config.toml
num_hidden_layers = 8
intermediate_size = 1024
norm = "rmsnorm"
norm_eps = 1e-05
rope_fraction = 1.0
tie_word_embeddings = false
init = "uniform"
init_std_down = 0.0
warmup_steps = 200
batch_tokens = 131072
Each number is 128 + 24 x the weight over its row's rms, rounded and kept within 0 to 255. Layers, rows and columns count from 0. Numbers have three digits each. The size before them is the row's rms in percent of the matrix's.

# down: layer 2 MLP down (transposed), 1024x384, rms 0.111, rows 469-535, columns 192-255
# gate: layer 2 MLP gate, 1024x384, rms 0.118, rows 470-536, columns 192-255
# up: layer 2 MLP up, 1024x384, rms 0.12, rows 470-535, columns 192-255
down469 102:129174143171055148114156109111150115116096161129122101160146096126133155119142093092139154102133121080090121150110116087154088137115125122114126109164144139184129148156126089138113149161144085
gate470 096:128133159139110084111104149088142164126189120112111141107161131145097123150106166114134126130127107122128145167157109127162114115113130121135151140103154117124098118135093102142171123164140175
up470 093:107120153126142172117124139159132136127069072136122155207121092087136156130161144114152116105089138147117088101165189139095143114119131142103114102130130131103161142160146149129117110111110128
down470 095:174100143160119080137108136148151128133230125089144099090149183163084128125141126193133177124118113144138160143129126130141075095147144118170152137088102090091102108123120060147165089166139094
gate471 109:109148155180130102109146151113127097126110135092167155132143123122102061171161147146135095124168111153155139123125145128140112092108152097166143093090142130113112131118076120125128117120101151
up471 106:105116127160150155114174186147103173144139177119141122105115077077113129171127131123113111141093123146126103129103126103172118106129122109163088131117092156136102175120096138129150117122120115
down471 101:201129126144128115162118176131161096133125142142158119158100174153127143119162116110148124077125107138131172158128083116164100140153178112137086156115156151128129093126125138093148104138140103
gate472 095:076123123121103136143140159127127148101199111110139130129068135124126115140125142158069110125104102126129107134124116119124168127124129127107105143087136127114171123160126094177151141100140121
up472 100:105128103153100155137130155183152129115112134172149133112111129123152168123143120120142154154153105134092137129096124114158133125142151121109090082098104156100138122100151117128143104117142131
down472 099:091123093117097114111152141133096118187135115173162166117138087140136124154107131141110116157143130088087126109129154106196126124091152156118094103157135130108155126088170117131092100150147160
gate473 084:123114137102176135144108078118114147096112143138124118109084107092113107141132146135129063158094142159129152101117120152180112129152105147161118138132142130106099152152097167126179117137112104
up473 089:098120124102154109148132159121123140124124120104150116136137100102102091155125113120121150150082116136119148087125117130100131133131122099133127162140184142085053163135122137129148110143129104
down473 092:154161156102143122127119130147185126095124107170110086155136132140099143132125124138149150131115147120139145145098154134148127133179119099149119105111132158157118103116155114086144148141154141
gate474 096:135130076124152077159143131098147138191115119125111101124131126149131127115106129131114086125149137176115126139083157118136104100108152137166109101153104130139118096118144143112155135135165143
up474 092:073135139126115116138133147143146162123108111149070145139113127134129106106142083099105124152147113095128105097121166150108172166157148124118142110125100125127146112096095124149133167133088084
down474 099:133119147127102145143122125142130135116143152130101128125116094142133159117165139108094107115115087173139096162126080147100111129132165089137070126091085108098124143134138111149131146135095128
gate475 104:098133118172142128128160103142120165148118157104153161094133154144119157114096156136122155124109096095102147107110135147158120131106110153090138117151127076115113124111134154135120136108131141
up475 106:113102140115131103143149117155102181114116135112137111085132148133087117159150132147157158140133142158125107113125176130131134128082173171124053076126108127096144130128142123136152157113104100
down475 101:105089082142159139118149119124145165167107114158168146109119085113156148094124162169144134133099122107169162137127127105143113121143175143118150122113141128151152151130162123095159121152122099
gate476 107:139149102132167128074111166099084160163140107152096154093105161052122124092129141134097164126108147092155122144058136146123104065108124129152124117116132166103108184170166157144155153152139126
up476 109:151147142123121145146166114110143168127096090074150109078162107111100123159110142140129171145163125135172149104102132090150171132098058155111108088159161153112126152094126123091107129096098138
down476 106:126139129106102144132094099108095118135107114128128095112143137137137112149111089110109139138148135166137113169124128154135150161158181147153156130148083107143127121150135127130085142193117147
gate477 094:128105185116107128109109122130138105138122165108105132080159079122095156152123126110153107149214125173165128127094159096132132131199106158101152129133112121126118157121143075149113132075095136
up477 095:117162075111143144167151148146126146127107108156093122170109147120187109110127124162095134105083167121089122149111100138159148123081117103147105146122142139142149094122117155094151126175123122
down477 092:190109126134118132136086127129149154152122140133118099120149115174093126123118093131131126144141132175145121094100146117166078125163129127119141125177147095111087142127158073146144108100123169
gate478 107:099140127102139144197106158125148149154131116139148106148033139119097151142114091138127119128159177118114109132123143093126133101134141137118151114159153126113118131127112138105169102155119150
up478 105:092140102107117144082137139110132129092109076117112097119152100137104115146169108113074133096114139134187129118104118161179118148153122141125162127126112155127094145088149098078140144142121149
down478 102:083159146140133120154120115087149115107153129116129123136151161161146096129136165111143156169158110130122142105116135157114156114140090127136105107096104126122123093122162133130132111138104111
gate479 104:118133122134124136108156175145122094181144129155144124139169136096137170119150134083150107170128161155119117130089145098136111152164123118113176068119133149111110101114142129121119124138119124
up479 096:148099097159141182096166125125122115155143156140120094115129138141116122152104155143111104123092158142121113138082137112123126100180173123094132140091132110072135107117123104139117155093102109
down479 101:111131121119172102126135090138143103132131154132080185137156101108158139163120126065172082170124129131127120139133102114131122132119124143156168118135132119105101137122138112146133167191132137
gate480 096:148126149135142149137103143092115187135125138098110110123132139077138116166150125127196112134138124173139164144112145178085083113108131104135106118111140112113115124142142108135099109094114133
up480 103:146130133117170121151098125129130122101118119150127173134117090145113071129128138199117146098116162125120126152185133125126121133067130093137153106089138130123129165127163104152105159170108125
down480 109:115121137154130132117173129113155129156125138147086156110132096141162086109127153162150104096161131088128121112112155158139164154118153098118113090129102117144109142077142136130123093118132113
gate481 099:116140150098123118119064185150150096128116100132122140130118106099107134138159107128167149141115116144129125164155155081154126149157123117152177119125141097122126107127108139148161131134149141
up481 095:136127104165171140132139103128140147124127158172148143145138140141147120131092126117102121119138157105161079105099125112155121122160145132111150160179138142171158110141165103117110134118099117
down481 092:137133147132112176121121149119147124115082147194131133149122123124134116110132103154152095137124140147098144073114154125126146122140108120101145096108129115110121139096120144169134149127144119
gate482 088:164133107106160128171139089065157134154143082107140171125109151121138124131145105112114121106046146147126115152141126120110141118131134168128138118094121146117116149097097114164174157108091108
up482 093:150120122138124060126156117087137091120110097119138110152147143105125138113103104144098095120033112155081128135118123162109160134172130143147096111121137099105173129113097126133103185112100123
down482 089:138104156137098071104131150158177073152135155143170099143131155110125148113075117170127120151161106116108127095105142120106120142121082064153096154147143107110159125096110150126087119101156150
gate483 105:119141132131106088143075151163117152141112178164139128117114143108164140142150062125145097107151095161130124130091121105162154139142123177193134077135133123108157166113130158097060085082113157
up483 102:159159129155058083154145124186113124164136206107132087140134144110138154136100101097159118178180163119114082150069138084139174142157121114158125103163104087112153132150118101124056141146131141
down483 103:108099125151142104098110115169119145147105163159145132170135150095133136142107142104098121158147109125133107104164103130141078126129135155153118105129165135141143094095127146120117149101133118
gate484 102:107114159138153124149119144119091119121119131141146122150171135108130101149098181126170088111172101164172115130131100091086155113167114114128163104142128124162147143116118094096108131151161095
up484 108:156114163116133107123085100145158184166140138092123194165105119121139142126137094105097105152102128104131099123173139123111109136159151152105170164086100137143138150163119143124154141164124129
down484 100:147144127103138124119111125138159102144100136134164073116114141147109136094149125104120146059141150096122149171082154143138170121078170108112108120139158111171090145113117117116120089129125134
gate485 095:129108069182147186123106130161138113090155125114160134109110152110157125115114129132123111111121125099136144170150114136135141099092139133110133143171107089070139080133133122160143159189110131
up485 102:174085131131154138139109110122141116106102137123127073134114119097094129089130112171133150123148110143145127123124097132121155143137116150167113116099124140131106150101121104096172096093117091
down485 102:125121149121163137136156113108160131134105146120131133136101134137127167105145123194117092118122066142175094101124114143108120131124066133133123094146138136131124144117105124131114128082126120
gate486 099:106162148123166096167108089091102152123127117155146106145149102125156115105150129167112116106120139139122139147107036103142115106149157134092140120130094105106149140150106125124168165136134142
up486 100:115152137138178131122101100098150110104108158132147110152150075088153124123153116101133091109083144145127155158098079136150095120160162150123121128090129131149113162109147094090133127125151158
down486 108:114131124126134187123125113126129111123148136155173103134169098151135152149104129130103123136131138112153087146162067082116110092114134120147124087129142157140109148160178098097124162107102184
gate487 100:096130122104147142129123141104152111139134109101120154165136158145169124137114095117143181135093157098103173151084111164136133133093113171106146154115100109116154114126179107127187155123149096
up487 104:136138150108103108137113131122120153092119131132136144110087118137178150109145136120145138138107126149125135118092143138120143093154147135137161128168121152195158135093111148135119148106121118
down487 099:134141118110157118117150150133120092116161099133112085174116140135101061117159109122078146140167081089109108120101136114093149092097137125158116156152098154103131190147112123142093132105110128
gate488 096:160133136119131145176109092109122119166119105122096140147139130123144111112116148103122124120097103151098139137134130135110122134087155190113124135149116141153136089160121152185134163087139111
up488 091:162115135146113104151145149120142104141134160136172132129067129130096124133097131143132086148172135070124108084144086119140159123145133085133115088055112149127088151109120090138088100117156130
down488 094:129140094117125092132128138095096096107106114141139121131109092110084099155133120140119138122125126141115109116191111120103152086111123146113120132105153114128128119134100128103132175122133152
gate489 100:113111124108123130078099111125094153132119104137116203070100117158154125147181133121116146145133123126152135144137123158104106117146110135131116119129202166115179141092142108088139169145167143
up489 101:100109142128124144121113130126089121107131138089112105142126103123169128176104097139154147138156112159157124132158144144173143161129110136129118100122144160181114137140157140144122126123112192
down489 104:177112144116124104129130139143163142118109132069166159110102125117112160101110123139106126132111128106142101119130149156120096127087181139142160155153151175149155104118106136174068145107123117
gate490 098:135152126078140135161144106122113092149130102131093118135132121161102132213143097089125123148136127122152149116127077126113162150116100147125087088094142117133132177138113119134149143127133151
up490 097:132116126145151165108156134121154169091131107173106072130132103145140113092105132117096118158089104100128157169092133149099113144153125128120150142131147151141118115096149144127094118083117109
down490 097:146116156100133094145108147101152086128121145119079136145137096093130119139168072115157119150164176132152121159075129140122184137126098127171139143116125116123094128104100147133144133140106153
gate491 103:136144132150140136134175125137137155135120169131132121151121145115085154106142126132134092101146127142080149143142162123183104085158123110115128131156107066185157129094153115115079146126118176
up491 100:095150133068118115123132117084099110106124129120133107180187084111151154160120176124168088122166111147141120130093130139132102122167109141136114151156148107117129148155130159143133137120178196
down491 100:114163106148118133123116128144111106149125140137185116106144112185131134159100144125134155176138111096169121113126133109120129142136098106089121073109148178107104139145152151080135100133101106
gate492 093:123137125154155148155142129117180083105077131126129089139138103119144134126116119102135140124135120135135124115112139174088129120109144121166120116133098122110138131132125105123079144164115090
up492 097:168104137146117089101153071129168127159110124125117151108150181134154131133133154158121130097135112105152128202140105106131125152117116151128100141102121179164124106134103127159156145104133144
down492 095:150133128097137124135176135157141113144142099139142120124091103137109130108151136116081114114172121132151147136168102145097164132108090142093089125096122140115136165115112134124072140065111077
gate493 093:168109111120130120172168118148097115126070132144102148130125175122115126127123138120093143099143124110088116195134144146144131143120157146105117176157090132110128106155108153123153173113140129
up493 098:140145132112121150161148120162116143136114126117038133134183158164153112110130120173096157122130154123153140171135138164090177123121100145128128124177105100130106105122114135153173153105098090
down493 100:058140133130132114122126059150178124134113159107124129084117108079133111106109151112152117127097140109116101111161110114110121103123143124156126150116165179132130139068103153155111150103127124
gate494 106:131104139123149150122128141064135098133115158111111163151105138095175125134094154117132151108154122117152137151130153143114124154149113136120171157158091106163128155158089139124147127168142129
up494 106:126110125128121106157138119170177127107159135120091122105126120136121096154107112135135137154106134099138121131096075092145107120131128070140157109105127167140118142135146146100160116131097156
down494 104:120108111128102090152103124092136085122131114116135135119118123102140094131133105088123124094124118143151104104128113134123114108129130127131103152145081107115143100126120130129114137153137064
gate495 100:128144154139156106145125105129101076141128138130156120116131133125099115144146137139125116159141115129151131112100132097150154144069155110138112101106151128137156139161166107161156137133094124
up495 095:146118107127110113149136088132128115134130115101139099110158146116125182095115133100123138125136115151139111118090135173138117146113111152156112142157075130170151154123131102151074117173145115
down495 101:168114127134107089161101154105110103103104134117139169098113098147151166125094140125156086127143108111176176122142106110143124093131096149096157123116125128121145163121162136168112085124117139
gate496 091:122152082154132117110134111164134134141095109108120164168127146082117092123075125148147114092152167152073145081138110109109092123134119089138078121094124160088102136140144119129117160148138152
up496 099:141107104141158119102156127106127126133103132111122091116137158117117104205135131151128108151138123125132134128093121159141096092121152154115121142168159116096078096130148114140132110128170118
down496 099:095133151115141141128101133181115110129108096107150125129133089123128117130102133137125125113182113133165091116090114133121113168114117149151096140158119156118129114074136096181134117142116127
gate497 096:076112108093138080109108095117124125154130136164156139155169140153119114134173181145151129175113143154146139126135123133090119134139098146143122163147126161126101101157141114161106101115152100
up497 091:113145092086142118132145176147148110122127162141107120162149146164148104117134177153133139146117165149126125118136152156092103109085108131146104146134095137140127118120144166100119127142128117
down497 097:155101096163098167155128165140141125113112154105083114080104112135150119087123106115128131130130071159146121117135091106164169129116112100146142167154096117130139142148126159109172131134130142
gate498 103:089148141129130113138141106094108143128106114104145109147135133123150121142152130135140142134089069132146116095153173135142134155142116141141129142216099119146134123087135136100097163095137143
up498 097:146115100115148162115130122118104111120177131097097114103170106106148137170110138103130139135118175144110131147104147128118117150130137146114166153094157161122115126137141135150143057113114130
down498 103:123165102103123089116134114114114106142150115135106140123147136116151109127164116165144112103128128124080130144171200139168139131066132105121127100157092178140144110112115071143124162083164081
gate499 099:108073144138110162105119101086120080119127174132106167111129110161160123135107142115120126098126064115130164130124109127106133146101132119148151134109090105135130156122165091142125131086155144
up499 095:133119128114159116143158129156141134104131103119167125146076149146188115087143113157135108111092139139120125143144142159143117120119139067122083132137119129091136159104081117164125141140103121
down499 098:106167106126097143114114118106127155104097136148111145150138135146156138139180098114121109144116093136139124099120138101085149112134143096108140142170106117115100137107119119112084169120122110
gate500 103:167144072110163154118091120115119100137115185121157099117130120108139148122097122147124139138140131173159127130120122119103097099085149131141132135101138139165087123139158100090117114119100151
up500 101:154147109127164122140129115135128106101176149133143132137099145137127177117130104144107140126061121135123120167134163155127118124110173083117115120105118166137132114153118130119094103127102133
down500 097:123144145120133153132142164124153105155130157119103149108124132165128096121162132130168088160133127107163193086126148129088123133111116126104114133125123163144125159117140124130111116138097111
gate501 101:131140111082163113101136130125140125184111158111150157088143095108189122128160117084113105130143103133122092128096136151120125134142160135161117128142122157149085136129149130168148187145131120
up501 096:156093158105120152127143126155129161089113088118125083153121138120125093099083129146110127137137132098113159110136114138114119138140142126124100120124098125105157099121047140126098079100135124
down501 098:150171170116138123159099129142094078167132149141131104131154109103094143132110126087137131141080102125114086129138131127124141170120196122118122103108140141130132078123177127105115163142128135
gate502 091:139103133136105152099124136114092106124041127121106122164120130137152132139192086129159142097132108133131147121111134135150111139085121120110110093156107138168147138115123143124166118163141139
up502 093:156121141142132137141117134165142127109139131143165121083123151093123113123157172116093108166149113144148127152138109116108126119140134145136139162108115136098149137135131125153168175107109109
down502 096:124141131102117102136102134129130124149098133149141115111113114148131138115112148159107141122145157110176124140131110153155121146096118171148156175116107148142094147124127117128124148100124066
gate503 100:090113157117095128113132093119161153108145127123126169137140122136099142082100135106124164152164086123118152136141168092136102122126149160144147151127129158132163163164190127148150142094133143
up503 104:122096129143119157130114122084110124156099145112110133100102151103149099119101148140135125156132156130111114129130122145140163127079080155131123145124172140108107132129048107165076159119138128
down503 104:148148158122098156146110142113146156145086114157090114175142125142152144127168128113122146144145155089115117134185161121150086123151094134137092109137127146138134111097116136082120151118135119
gate504 100:124185139130139157136112118150149116141148078143149155142100161131079120135101121118101146127118148170116158118156130127169159109122143148098138142148123154099154129111148143119122146109112102
up504 101:149150114125124131134080131081144104108141123141131151148122170112104131112158116134159158137121134151106173151142076084159128141132159124158087107106143105148136137122113142092118149189103119
down504 105:105118114147142102080104177111082126082122120120106134109144099131160140111184119085128120107124098140141103135090131134143139157108140087132114202157104098111112154118116121126124137149149153
gate505 110:137153151092150130156124111109114130129141152119132118153165153080129102101149123127131125121096081116158127110130117144147146139146132157141143111147100149154106096146136119134190121185103107
up505 110:122136151120125130142126112098141144159095146095093135151171186096119132108120126128129114122131113127144136145093133171140147141129155123132105112096107125101129110111123138172144174105145096
down505 098:148155146126124169138111128119123092064109092173116115107114121089140156150198130098145148131097121097080113147111123088111085133091119153127153178128115129094137113176127158091136141130123169
gate506 106:134125148135144130115119112095102096109110151097147115125110148149096163153105134143102141122131131097162133138112130194136107095138159094144116137126072130160130133155110140103113127136093171
up506 102:129108144103126162124132121121159171131131140117092128165114150169125121177109155134103096122126110105115128130117149119113112125075107129118101153097134161127107134142193095145144148154135087
down506 099:132140139153101097138127105135126129107109125131134124086123077111166126141149128137126110094120159131128115141087113155168157121143145106073129128153084102159116149093084130095101148159091125
gate507 099:105142119109155116162107129139137158095142138113135164143154168111097135121119116134107136104108152160129108135125099201112152120095152144101114139158145152087130126112119085152170144158117103
up507 099:129098113101114112135094155136123179122124108153131143118136198093095159090162141162163132102134086125134160128136168064099166084126076117180104147138154136156129143098156115150128149170099124
down507 101:139141133117131129146073134160159076153132140138100138126120116147091122091130101091115126156110136102104183125152138072151136136129154129115124125108132139134125110123145167154141166156171140
gate508 106:149089142135107184121074149097101138143152128106097100096139143128111119094124069101148145153103152180130138148131126128117142148128128137101126135126155095131116077124143122122097161114128103
up508 100:145122146100079134145068086131147137128119136104141112123109126145101108127183079148107117168173136108144143117080163112132167137131167148111092121116077134158132109103121125116131116091147103
down508 095:117117110106142182097138122079108136148136120126143154175131127112149186147073090109137126131132168174143097116133115082145105138144109141130119146133116114116109097139120131106081163137152074
gate509 095:170136183133061115132126136132104164104133139130093103139148158137137108122147119136100131106143133123125157146115097131140118119123104144170160130152161100125193106130098126059115112113105169
up509 095:091175098109183121098139123128133079115117134110149127138114155131118130190120129110101124154118106145098135104142120156145161095112155140094113129119114150092129113126162178138098139145112072
down509 098:118150150117171116090134131131131091083113136172129093124099176124128121122124120107098103127138116091109144128116149105124129109115142131159133094129130102121127122094142133091111121120133135
gate510 098:126095114105113186120125150108114123126125144104107159130135167183076127105078116148143133125117155097174151150127118141127117094145088129139130144125186145160101132156115183153179137108114102
up510 086:137162149151132085119114128131121164121184100130117101135145101089158126147175140121119129129154083148103140110111141115087112135134160158077144135121071113119158111128171074146095149169146159
down510 096:106136122126136151100068123118090109120145127114093113114126125134098148134092148157092138100148124101181146121131172094145102138099137127116103099156142123141121143144137146134102114159116126
gate511 099:130132109126149118135106134113070104105133127150125120115170150156120114092103111122158137114104106160130141159105073136141125092118161140117169120042120142113135105120117103129131107111085136
up511 100:118114084159144146119091140116121109125081126115119136122135126114122120121132156130124177108145178145164119132177126107091141125110148151139103154154147119095162147125096128114117130154157132
down511 104:134173153168093096131107066156160151102157148114158147116106103124109100101130131080156153162174106092128104113116143127147116080109152156124160156146126118151138152138134149117177105156125128
gate512 105:129127068113110081130087096125139129163167131136132072177140136104162133143127163086181167100129101128103106117114081122126090124144137109134186123113136124161134113134089164139082153138141098
up512 094:120150094132121068110130143132126116109146128132127079158107125122129139149159150075125148154108123139107141120120097127085119150125126108129163134082133117151129088129094123131109152135126124
down512 099:131104180159145185114153128173113126135113107167127161092143139134071116127141120143089129129130112154106136151088129120159158091131167144168092129088105137158128095139164171107137175152127142
gate513 103:172113076123154140131121107147078133138134115118096139155113091118131148115087162155098114122102094148133084136113147132136140147156118118150111117137129134149105164146118119164104117103154112
up513 104:107132153127122175088143115089150141122120140119116135101134159129128106167135129157113082115165145132126133115104092102142152119108122143121093145159109141082127113161153135124162150146105141
down513 105:088075088111138131111175098084098153119152092146078111164166098106169122092106162119127090090120152108120161141126166139130121146120126117164135117150128102142118158156163104142103125119143111
gate514 098:116132130178158149164126093133076120097121141099191110125156136112138130128161144145124123113111119097083121156123128151135144147121099183140124153126120082146132120077104138121143104129107128
up514 103:118126136097056132167129123130091146119110098115108125144099114127153123148091137135098093132125121122096115158145165121120104107136160100172150127089130171130126110158135144129156130128182129
down514 099:094118131147182143134114108123114135140160147141161110151142143151114145144143115143164152127157115147116178095129148125137155127113081136098127128123110162140125102131142127118126140133108124
gate515 096:111132158098118133098135134141128129168159136076108130085115098120117134173127129111162140148119110104082126107172140126131130102115132092119166097158142109152104116121163128146152134097136160
up515 096:118156100106091149115119145119138144133107106150107166166089146118133138109141122141139104163114141074143161161098102144161131132134157096095108100095124089111128130164155124112089120131145144
down515 093:141101132097138121103127138160146146152159125130063127108099102145125137167153176104124083147164117137132162154149126110131076141125110115124110150141116108122123101093103154141106135116111158
gate516 101:122161144128089129112133132102145086129098127151141087116105103122072139125132118100071100148092164115119108191167124136148155136128159154096146111160095107120136107166106125142081107130131137
up516 099:171163164136178131126129121120134072087067155133177136123104122122099130076109146097149131135108153120127090167134121161174125096195100077102147103174121135123104140145095105129096103138113150
down516 099:109121113131123109134182117147125117123187155073116155101179093126136111096161132093109094109148120104133152106148134101114128144116111142115095175093134137118137151181103098112109124112113113
gate517 093:140113151170117116134147115090094162107125102143114129122137156115117104099119180105104126083092108122129147165120119153148146176183124157137109133138109180134144121167086095140158151089103104
up517 099:124123116121149157133120140115111120150112136110111132120152105138157142115129132133120132169117122119116117135136057116135126146142130128143141125121121072137113092121105158095124144118156126
down517 101:097105107152167141148136127146131101132088137101118130128164129139119112117128158102119124168134116121088089110125110113102128100117142141138152149120150112092114158113129129135149159161132125
gate518 100:126085106165135100144166122150105081132112123115121144100181123142152156163142183110156146133155084081146117135122133142077128166139111130127096107121143116142135137106128145150111154147152090
up518 100:136123141069135144123061119102147154110144121120098099139129179087116129133139117152131127157137148130135159138122095111149148113082150105129132128137111101155118106130130138105149166139144148
down518 097:104131096107072106122139124136139143134136120128138129163124124085149119112146147147111123082101113094138148102112153162104096114127130128179130092172153101115093165141144140103176099136122096
gate519 101:165137083116130147142154128133101135158123147153135156156143126112176142147135146128123123139123167174140137114158190113114123148142171152137146159139116127102119124144139164177115147157131108
up519 103:117129161124132116137084133124133155122085115100116085161107161161128139155152112114121128128153101111149093143113152146100113149146168090115121134134119137161144131140056114167113123097102111
down519 102:098148116133132133133104113123134155127164076118134110119152102133088127119164143161151148092120149147140136136119153106140158120139173136150112135151129123116142119086116122170142173085096079
gate520 095:150171129156150138134119104122173142130145142160141146091130158115129103118112144099155157116162116128096109109056146125114155163120117105154110108142154117089093140080151137126112116111159069
up520 094:105171102119084116129105123148150152143167170206134105122102120145125139090128112123158141090142160151148159124106147139083068125084110107155122159140143120161119151131142111156157102169155132
down520 099:129127165148151158138131126097129094155121147081131166142129120078103153122105156147133118094119149144137158148146122130139149099127091161138182142173160102112107085130122151152104121103108139
gate521 102:075078134164142126119140148103124124104128104138080118127133110090110073164169191113083117111123157138133156115125135109109101109134162139128079171132125122125122108097145122129134094147111150
up521 098:139154094103138159116105116155104116116138133155094112140116140117142094157126048136129131112152177101130097095140163113111120148125132146094113164158110121148127145088164100132132138128124152
down521 098:124126123110121086107145122126118114113145110099143156151125116123122102121121141122086167134130112086131139085099140124097149113111122126140117151121112127106100108093165108148079115110128096
gate522 098:106127138100125123091165160138188122110139097129145141130129106144168134112099129135132128142136179152133125125146145152148098102117125111121115167108116150128117108127177144136146083122121156
up522 101:145114124099137124110146103139162135093126115138151132099121096160183098129103135096108117156110145124121122173130163145121110120113151097110101126074101119062068145122116158127131117115126126
down522 099:110113138138116127139139069056114171117129153121100126135092120087130130150122112141153140146117119151076105111142108098120091119141172130127116109128107130076194118102126086130143143125129132
gate523 098:128112111149148092150161094125121107096138136165120140126139083151107109144136197067104130153135161135114172151116144156135131161132108135198140150142096128146121126097136111122114106132124123
up523 088:169082127115131116127067143080125143149135097146138114097093157129128134071124127153099130140128103112075110121091125134132098146114157144090137145111131117113118137120107138159135114135113172
down523 097:138140159142143140127150116144187104081096126156122112125137085104153044119120143105159118130133165125138130103114145157118163169191110136145166130150120132123131153132127174143119114133098129
gate524 102:117125112153142123100121116096129100110132108138141120127120131130105137151146085124142079068119090138104129119127173096168125129124162114096156126121107127111109132112092125121140119109109125
up524 102:124112120163145171119159133134156177124148198157139103155089163083138114137108149098173110170120132139116142140129103123121131102149094170137069138138113108143168116166116145105129127109110126
down524 104:143136107127147128161155101174139126107197091130138160164113160143141121085134155106139130119122149101096137111098173093106103169098101166129134139143127099149058088128107116116150139100137145
gate525 098:159115120097117141127123145137151133156121132149118086128101104116116121125157062138111124102157170133163118126140111147179160187083125101107097140087135100134117130112114132153120140130132134
up525 096:097132119124105136173122082146135109153106128187137127162176138159097107125093133132164103102095105132195109145148130111116150116097130125134143131152151162111133151160124176126102121118147146
down525 100:137110076137172104071161095104143100128114139159177143143146144127110161163102129129099105134144141119147136087140135122139084133118172102147161114095104177116112123110173162123169127129108064
gate526 103:112102094152114128155162093092139098162110102150128098116117109091145130143133066142122147136112098134108143154134101157126078131135143120141144128123142124119143092143118074126118138165120106
up526 101:120101136166164086133165107135121084119109135091122155137135141143115136166125151130128103168071149144121120112088116160147075152167126159148093130137095141115124116135133092084132098092136116
down526 102:112114088153163151100148120163134128157167145102141155137141118162169156147064126103127101104128115129106138104125161124141117120131166119108129098163133122142120160185143121176126127112084135
gate527 096:112106108131094122175091118118096151138148106134110112113142149163169153097125119110109124166140141131179125142109156143164132152097133177120130143140109137123121073123110111153153125129083181
up527 099:114104107133107154129136091131126109106143102133172150126114141144117161118128104147150140123134107139123123153055097149164134148073139120099129133098156143111157120104112126111123116152134165
down527 099:170115123168114085133123161155121191144135117147118132146149103110088134120113140146139148142134107106138109147104116138134151132114133150112150154143134120163137087126138107144115110105116114
gate528 105:110113122131103117118160103118135117146124118086131185158159103166134121122124153117119156099129130166155117178086133105086133143121130158132094143142145143134162125143128155147108119167141156
up528 101:121179112144098137117136137135126133128123105111126079114125128146100127148098144136125148145144163101127137118171114090149120099125129094138135184130125154180113115113120124104074146118144101
down528 103:107125114129153136115125119137126137089138129064102138123132091139144108093154123094137129140145117131184178129157170152129122134149086100153111107121145124118117144074125101108116103136142189
gate529 097:152158136140161120144038101139134111119157123124140103145107163096178106155147085161134165107150099135137125139125106120130135102124115158175078128122109113127138116129134122126132135138144139
up529 099:138136127144147110128143118076126108136102148116141121156148128138086145078109152083120134132117135110133118161104128074112155167152125128131165138122142104140179130188124096123165124163110131
down529 100:110117168196146115149137145140111137128173120098124135148127105111174138145146105121111151176154115120106150122115118100138116166138119137129094137143128127140147134086144136114141117130093132
gate530 098:093114094125157160097196126112137134140144090151150160117121089122099148108099178124132178143133100069147142125088150106129090142118072111136101123121130144115151163091106137135091141116106117
up530 104:113138131145135130140141148153141155109162118138104112139156121140141140108149109119136108126140137154146103155162070125151143106159157109099151150120159111096171178132108118126125106110107115
down530 103:106137101104140121112131149103143111130186097105138104122131143123111100114116130140151126126144092130138132093130099102118097112127127150094158118112140135129155133113153154142120136151106156
gate531 104:120111128116112143125183110137094162172150070170131115098123158118129152123141168112120185110119127151131154096123096111126118108084103129145087150146163113110158109106114117132125154136158159
up531 107:118154132143137135092106144179183096111095113109140131151128122146121128128094106068145098176108156122112129107107132127127138084153147098101165111077143124147119129132142128126132162098135102
down531 105:129109100143075112135121115139140150116129148116117155169147107166140126097137127109181088102145088137098102123114119163142155085122109094099129125129135141110139140146174159147122111109058115
gate532 104:119138147155115171143083180124119140124144154110171155158125158148140094129141114149153100091154149134102153150130104134090102117105151124087147146171160137123124147178116159116143130120129130
up532 101:134144102120093131116190163101111103142133124142141145135160146143166128133138144133125122141126087102117128154122128110118096081115145092137138140099118130093094132111086118134135137090153170
down532 099:112146125152121117124145141125138104154091122158129111194117118106101132135131144084148136147146103174131148120138169140104096179169114142142112152124110181098108096139141111158109135138128111
gate533 105:156148146091098149139124144149152146168087174136113166103107152118116129128109071157147108159123132139133138138131132156100142147142115124129141104134108136088090127100153135070156076124108162
up533 106:161119159096104133116104114088194094123112139087136101098140175142101101137111132106152120110182116133112163124123095085145131104153112145183139097109121108118094114092130117085140128123135143
down533 102:112155145143132150132128178118149150119125118112140161133129145134125120146128121128131162162111112111085127125129154092102097119106135094128059186125158118127102140135158128117107129100131124
gate534 102:126086139135116176121128108077116102102098115145121152142078103177150124105108118085104160109151137167156129099136107103148139197140136130093116145091135142142111125129128103126097128112092087
up534 094:140140087105140119150158146157129143141136091129082078123150112111095098136161130137112132079080139097142113127118136123101145103148154092159156135177160119137153124105141125143159130118109124
down534 099:110137190138144161122140128112139122190107145134123134147119133156098112120114148107136106117098108113141129083157098101153170151135080173127114127103132165167127117142107097112109104127147088
gate535 099:154154119103125112134193178159120130134139124141075126146126136149125135136144155126155102113180072116147102147086125139148122142129151159129131104122129128165131160111135128112128171122121099
up535 100:113132139118141105157120136097107164083130140132134108125145112162119131094132119184084141138127110137137142109190119130132120126087068130121153123140132121152096132148135081132131156154075126
down535 103:120136102094108156166088137118118117119079127097155146146123105129129162151106117166103099104125153128152098134145092105122169144111121115155135097096171134141118140162142109112084179090119126
gate536 096:157124091136122136114131103119108122167136106094176118104138146119127085151154152132085110129107111111115159134142138165148147101102120157169115075146130116155128088142094123131113116123134088